Part of a small language model's weights.
Size: 8 layers, width 512.
Architecture: RMSNorm before each block, rotary positions, no biases in attention or MLP, untied embeddings.
Each number is 128 + 24 x the weight over its row's rms, rounded and kept within 0 to 255. Layers, rows and columns count from 0. Numbers have three digits each. The size before them is the row's rms in percent of the matrix's.

# up: layer 2 MLP up, 2048x512, rms 0.049, rows 1253-1269, columns 256-383
# down: layer 2 MLP down (transposed), 2048x512, rms 0.0456, rows 1253-1268, columns 256-383
# gate: layer 2 MLP gate, 2048x512, rms 0.0524, rows 1254-1269, columns 256-383
up1253 101:098131120130071136128102165127084119084093125103113117151173120105154148105105185084136119133110134118197132123084103109133142159155130087085114094139110127086130113138119153104125087125130133176120138128094093138146156127149148101060147144087118095102132119126129165168085142126147167123127115141177155119097158118135112083085072116111144111096133118155088141112136161147094148105121
down1253 079:150143114119145133130112171174108124125075167134123158097158156157103135141104131107168129135092129127144145147107162102136094127141175149084155126127128072122146121145125133121133131156132099141157111127129148110131154137108119125094110156106103137117135157154100173130131148079129114147173124143109135162114142131156137094148120136116152135150163145112091140137113124144174164103134
gate1254 093:121124132157117113149054087158090147099140122126128129086123099138151108128152143116178107171132114082133137128158121108122150128109085117169122135154114132178152124131104144114137125165097102109133109115167127106091108164111133090153122126155093121127137096130136087139145136118074135117177127119129168135145174137172117153144097182133144119137141133113145100117089115129120077112136
up1254 092:191084113145100098161144151125124153148101113124103136058120124147186137152143114088180166153168155147170115166131159186124100116114095106101167157127074106108122136134070125074110107145132117112114133146128133155109144145114154120144115129112140098127108119120129121139132158106155137119150085116121155119112133118126059148155143118148116140116142170148121158097143133137167129087156
down1254 095:136102133106099108155121158159123153128117122140129144140135128105111119131162120145129177102162166114140119121140110111162176146109096127130145095091097123140126103153102121113152118150140103090096113163130144144115148152133104122124125129132140182146110114113108118109181114103113098132131182057145141127146079115100127129116128134145158143167164090113124127169142138112165101142100
gate1255 094:125137124143084127123152132130138088160101114149106105147109135137146125115180144101108123152135111144145115104123145120158148153123100130102138111115119114143103148133077134112117114163106154144114140156176159136116143146151140153122089132123112163092131193126114136117151108116148097140105149151108129128145134112141140100097161121148120140137115122105135120101122139162106121102128
up1255 099:117152113144074122136174096113148110143136120166119116156117122117156125151134162125136153140106110090159107155117114137100126144145157145112101091142100055151124153155081166099110111165121173141084094144129160135140133157135125112147114102105118115094138164144126173132128160162136124073132128145126131183134105121123143077119185107141116117153090120098120160126115174168091157159123
down1255 085:121130095119126121095142119155111131149130101122149130103110110118126124116144106130139165093155138140120159104128091159140141098155092115119118144133130105121146146115094119134090105112137140117103155109121146139138104131132141163128144115130132082106126091093171157084148105115147153145077150138150131110158139088112115175092079125101144161127129098096144089152143162171123137140149
gate1256 077:151116148156126127095139109113092206158105128134143118126110134079136133157173129140135072149115125152137119112107131155123130144142117160124090126109136106116140108117128075133079116130108132092114176176143129146125111123111118128126094091122097091153160121068128106129146178129106144074108105152148145077172140168110124086117093172089175106091115143118098147123124145143101109152114
up1256 084:165087151120142118103110096110129150135154127163144139147151160143130112122194088147154113110139140158111092122101116144132109155150143158099104123114113095092148165108110123141098137145114134107100172102160109164113105139113105147138106122124082072136139092115153116154124154143067136066101118110138114072135163144089139095112091143127135115072098138110088108094145132144114099113129
down1256 066:133133104115138148093114111164105077117125094111143164137114146117103095140118142135117122155131149111155161137134124117073159151121132138158117163144135119106099135154107129159108136129136100128126135096129111113116143109155117134102139071122074104091155147140083148134165142133141141135157126157120167132127139101115110135098157111124122137160134112171137127131181150154177134103142
gate1257 081:157141176125155132132121138105113105150138145063142135097122176145150119100150090192121140168158151144156091117134136191127136113127102144143103093131141120116166128131103130082132131104105157094128159178143106093137107158102123169161135173103118122090131128105106124162113138121087083118135105147133131144083129146124150143108131127109139122094117128100116110167087104064118120110145
up1257 086:117100140140152147140065140106110164129107105115134118127125119105127137124101144154124132145131119139142121125143130140145101136144147144069117121158152140070128098118155097156109146115147147116133123194109132093114118129163095165135100126165127121093128112146113140162119134133108084136135105173125095114152119124142175146108120159131136106109141122138080066146118107132122114134102
down1257 074:125103107154136108126132150122133163127131083074106131129098166151137160113141122115127147113122101096142126149146125129141125130129126141129131139094112127126138077146140146165102149082115158136148110120144121133116110114141072105087150113103147084133141116133137138142150172132191142162131151104077114173159129173142124118120138100148071140113091131133160128142170134146179109137143
gate1258 085:103119096139140107092127122125116112152164149138111098087130150124135178080129122121156156127097137118140131162102088161165133087157118131132136103149118140125168128119155111151114125125142109142145114157115076164134173131135143078104120114101112133127135158130144163071150158150110137109118122124122112095148147150123147127062115152140148170147133134136127119186150119104111150118117
up1258 087:086092103113156132139069174111104110149152113165110166099100119156192124124149120144143119097109123153106150153152080128154142122128159084126152096160101147189155087122104163125106120125137144127148102094109151124124147130120176105122156148136132094108128128156109148106109116117122142105079135089114157076052139161134124128123121125064104123120105136138118085106148098109121128120166
down1258 091:099135120081098120133096096103152123118082129146141104115090102131156120135141087092142139101143145168120134118149109170090112139116133174120140157096148128106148146121166107149145137173139114153101096168149115162126132126099151133118147172123139142101162150151126105157148111145147142157148148082116168094092109144140120127112126138071095125148110099150084110109100121079089077080151
gate1259 098:157130092145127114123074112115149136126104125134185117181137074112167077125128123135140159134174155174167095103099148130138173148120124115142132131115151149132148153096103098124152125131162137112122129121089099112107142155121120132115075144124111149147116129123175159102112131120088133087119123115133148123120160143125118135093140157159124152133124140136098091166141100135117100143124
up1259 097:119156133104115187109156110145100077104132119131131174105160127147114129132154166139107123137184129136154156118118158118135125135103125098122092102126138142121159114110121159096088156140108128170146111129116158102144095105121152153135125145099129109112174093068123155102157132154120133124140091141123155131193124199095174136151126119138105151175107099141142145097110165176127146138126
down1259 093:126141122136119124164175127143112094145061088103119105111153108117130132141135168113127114105093120101117108171101141158098127116146165100115087089122120115151098132134164122125088110160110105136144167094106128113123133104143150145109154090099147111125153086137094126160128105127143137120097131100157140129147129070102113111111128139125129152121184147127113178107117117141167128096090
gate1260 103:092125122094172155089099090133162116154172146127183110151135136117103105167116122117137165115148163096131143179107150121095117090194163142090105154121133114146119168089136105105140075120126122121114128124137106139171134140109102141137119161133103130136131147118162118116139134099120144105131154080131130130135102097174139113144121127135160089092105108099177101151111138104115135096153
up1260 104:159116123154135129077116149097128086136078126122122146122157111158132111095072149120131117139120154106181136124102107141148122121083113110099165092071128165128138114105099143109100160136183114147149086183126143161103175136153102099088099095121155114099125144123138105134141169133130115126075083130134094134164133122103166085160151124154098139154116125129171118166122146115068104130132
down1260 106:131085166141048133152101101152123087088103135162132117094107114145115097131111159129149090148124108105156147157148128156120155109115183172092115083114079137117114161107126116154108077110175143147174112143139098129129160098148125122115129114169199122147126155085124148171167159125135142154134124149084128144118142135207156140061136137105105155128149142133154107086125146102140133089124
gate1261 093:121103133109134117121074129136125112131101130100138157126141121135149174123106148085131127124105096132150076138100124128137081156146145152112138115117118142090146118174104195160117122098144154152150129148101085117108161133134108095121117143148145111119135136172119152141134120113131116103135114130131144163138136109107139094128149164148143158123083163148084145118129173139178129110111
up1261 091:094106125140104147114073126134092141112119123111098063121128130130124155114108123109105159125117115122118140111144114112131114158146067151088114110159110144094121105123088153134142143135151118109138145133111118099090153122172122104073157115077180098093160109141129168114135145157149130096088119076102110120116156138081094078145176134163168088075109131158095150118147175137134130081131
down1261 096:143141140167115113094094130158127170107127079106078085112151112122102113144131082158086106110145095120153127132134134064106133106150099146128103083149155114141106133083099151109132147124114119101163107148131101140099109107160160096081141094109168114128153076112152155181144121090145140106100168097152140087133163136129095136118148122152158110097121104157136131146120130149099124108099
gate1262 083:138155091080142152171110154187107080139096113153078137167152127159150111137117134107150095144144137096137156119125142094126116102129094124135152128112147146148123144126134143103123170122111109126122114085168158134104139119102118131105145128168085163139131117104138125142156112119111179097087123102134133110126123091125163131144107138164159087131103106117127086107137123154105102146156
up1262 085:118146131160126117119150078097120137138115112115145146164138132079089145137163102141132150118121141116155127124150126138117070135145156137129126116138107111077129124162135134147124096142085125135141119151128142128109137090184137115134153129110145128118123172122095116126118097117146138142135134170127104129149114164155090125145132122106104129134149180136093144137121124108126123135111
down1262 065:130097129138115130100142153113151103141138164168150124133171113159171125143126138108164133169135120108117114090108157109128128174141161193131125142139137117157151115135104104128135156121127163122129115173110113146148133123131100127127115139113174110168128147135179147208109150144070120122069143089150093099127090160154138124174081118113153112128111114100104131114130105157083116154077
gate1263 105:131116136137136161139076163150134119125122118078110146168155143135180129190104122089157173124142105162100131105123148100131137151141154134115152142095119137136113147092152112110160123125148123149121094102124122149119137173106125141100100139123135157106147135102148099138115163144129095143099153104136163073146099113070162187109133114088101168054133141140127134101134134138091125116185
up1263 110:116135145066094129134129147163119141110160118137102148108123113152157161138119153109120080147172111131125132153127113151174078119114121127099154140093106151141119097122126122083098142110084101112106144149091166117107123133150144117130126114104127130159117130156143098088130142149156136110158124158128108158134146140112152137160118165138136150114163115119147136097134109085136115119145
down1263 114:127136094084154108148063105135145129149132077083106180061130159116151136160133126141144083126162119153113134131089097074128121131088070129120103099124133163066115089123115151155107128126131119118129117126137169142097117098111165113136130116146132131103090111105106132117093096160106132145136163088133096118121169086103136115144107106125064100126165126141112137147069107125124123136141
gate1264 109:138142111115104131116120135108135140090100124209112098129156140129152163139147126118124122085145126113146147122118142083142140137098128123128158120170081127119132174118151123146130161122175120119072117118133119151160118153087106092160157107127114142178128114106127180125139130141159132127098131118128149151117124160138100189118134127156115200143063115162104146122137136134114098107163
up1264 108:137116115161125117111139153131157110125098128099141110157104152082146119129123112114118112130154147151108143152135103120147113102128110093109133122110113101074122132135113159152162131102095143153097164119092116098142159115104187129114139171111122168144159074140180139109134115182136136152147154107129132090089106144119131133133144139143126135117128118107099119127140147157136136121119
down1264 108:142109116181100147130128111111121083148106063132098180127117107133124095145159152117100149135126114088162115117126173158130133139178081144157095127172114137150156184108131133142101122151152114116118129114147121121113145136109091143145112079122137124113129138175137144144142122123127139102129100095102136152132106122164157151122126163094121162152108126121138127095150117146137133113136
gate1265 096:125122123138115103085128147117119099103114144123133160105120135129133093125143140146107134159120126129128123132112128118133141133130116166139128099099138104123134080132135159123113128096126097154112124148153152149165110147139133105117126143095169122131134119193167124089135107149114140088161112172107077138131147146163148098129147123082153121144113133119138118128096157108158075115144
up1265 095:094124119120116129148119166136136130087116130113145133109108154119123125109160125138115143156108086095140074129128170096132082112079148149137113116135118114136090115133132121131141103107094110147110135143096146121143096144104130114104151118114118133135160108134117117122135123154093121188149071111113169137130091117137126110132135143163169150105099125115128151160120108150122141140103
down1265 099:117149101083105123104107141123124098121140145117130101123119141191175154157118106097162129156150124150089139156138123104101159133085165107111113181108116116125143126126138095145147137112117153112122152131116131114148114134124118137139121146111141110116102121145103103162105127112149133114106141156112149147094097117118120121109130118098176120149120172083118119131088144113085149132162
gate1266 090:108108087123154136116153113123123167098137124103123141069112103099146123134157131118109107133131148104136118162086168078102140145133141160139158175125126138103101153098103172121141126148120085144152096167094122129098136147147078115082128172134126088152112114131183131173159135145109121133149091127114102115122137123108106119116136160147136135109109151120079164080140139150120071119088
up1266 094:156155110148129093094114095140138110139131126143151127163120148118180118130143154096163153138118095075101139169125135170129152076125145145121089088131108090147123165120139131144109118154129129086084142100119136137199122116098116144157142115141134082142134122124150055129130118090121136134106136107148116131120097151137151130162143135133139126122161112154191157130126088108119112115149
down1266 097:118120136069078138116120107155119163127157145139132134112110122124138121158132124123161118095095145132112139123137140142126138132140104102100159096129148164118129144161143044107125141101148170155110091128122138111106148132113103168117123111113132119125183117165110136137135149111115110111146119074117143102159119121093143135114168124156129134163112144125180116131092112133108144084148
gate1267 117:127099128098131118133128111122091142098092132125099098092130098111149111169139147158175152175116144107176151184138112154167070101115117149160133097166106116077193129111105112111100157078147135113130100118164101131138112153109152115144137162096120128136122124150154136145148129112109119132122109132100151149154130099148172177151180138157159167109143159172166134100140162129136124107140
up1267 095:147181147167124136125109131127154095146138161136152167158141123152136142118123104105091096077118111125110140132111160079120137160166191072122137164131154164131089163138154166133133091178118107150114139125094148117112156103134089092120093123143101124133140170107143137098105155112139125121176141124134102116136164160130106108098072114122132100157137116123129138127154132093134144096121
down1267 102:110142131119129152102099122081101098142139219112095160119170133141118135179098133135120133192119117114150140107087148129173127136107136096124138109136114131089141136134117102100127147137161156126157124135139139100122128088098149115139162133145120132105178134146117122115154133093123122106162095133109152127155110131118121113142126127176126106130113177160150119080149136154130134102157
gate1268 096:129161117073139098129103146107102112124135125163088125150159087142131101140150118148144123137152123114136150146111138140081143090177132157114108134178136133135102121127132113123100099138143116090116082104112165127125120127105126170150119133117103162140133124138179141140100092151156132113116137128117178081160117136148114105142154116081106088162092117136111145119165131139122173116124
up1268 099:105124135144114138088156133110102161084129139125097137127115157116113103105134155124150104174132126122150141123150072129162113100126124100133145106121120105105104152118126139183132201107105129109102142136144131136141100133148197104129184116142136141129101121111094125153144168111134165134134105145108123177119097161085155116116084131135131156150149080129122117084104113132107150111155
down1268 099:129120123138126088142101113158107134190114156182163161132122099123096114156124099133165102086122086105134150096125115128106149142169137088114099158168095152140101110150127147110137096152122142099130098145132111135103111158125139175129113089139152097125125087132132144099112143163125110109169147139159084124093135135094089120113105176118108103172149080130094165124183186135128081146103
gate1269 082:166144131125161128156140127144156117144105151104142145135124091125132127132152082152132115131142122114151136102128158127115130143117125108181115136118168151142111101121127144126147089115125172099128148152125121112162145090135096122120081104145157084137144141104139117108089109129111120146124139122146101112165110110121137140204152111124151171102141119113145146126151099155129135125124
up1269 089:122162098149111160075158127072158123137145104112103094145140089170130107163147116143142154119154170124111127092119140138124115169122111125144168114125111117130100113099100157161108104136108091128086128178117142097114132150168096135122088118170177134145139129153134120082135121141095140129151138162170117151186111140136149130137118148095128123099109101133114124175140134092150124154146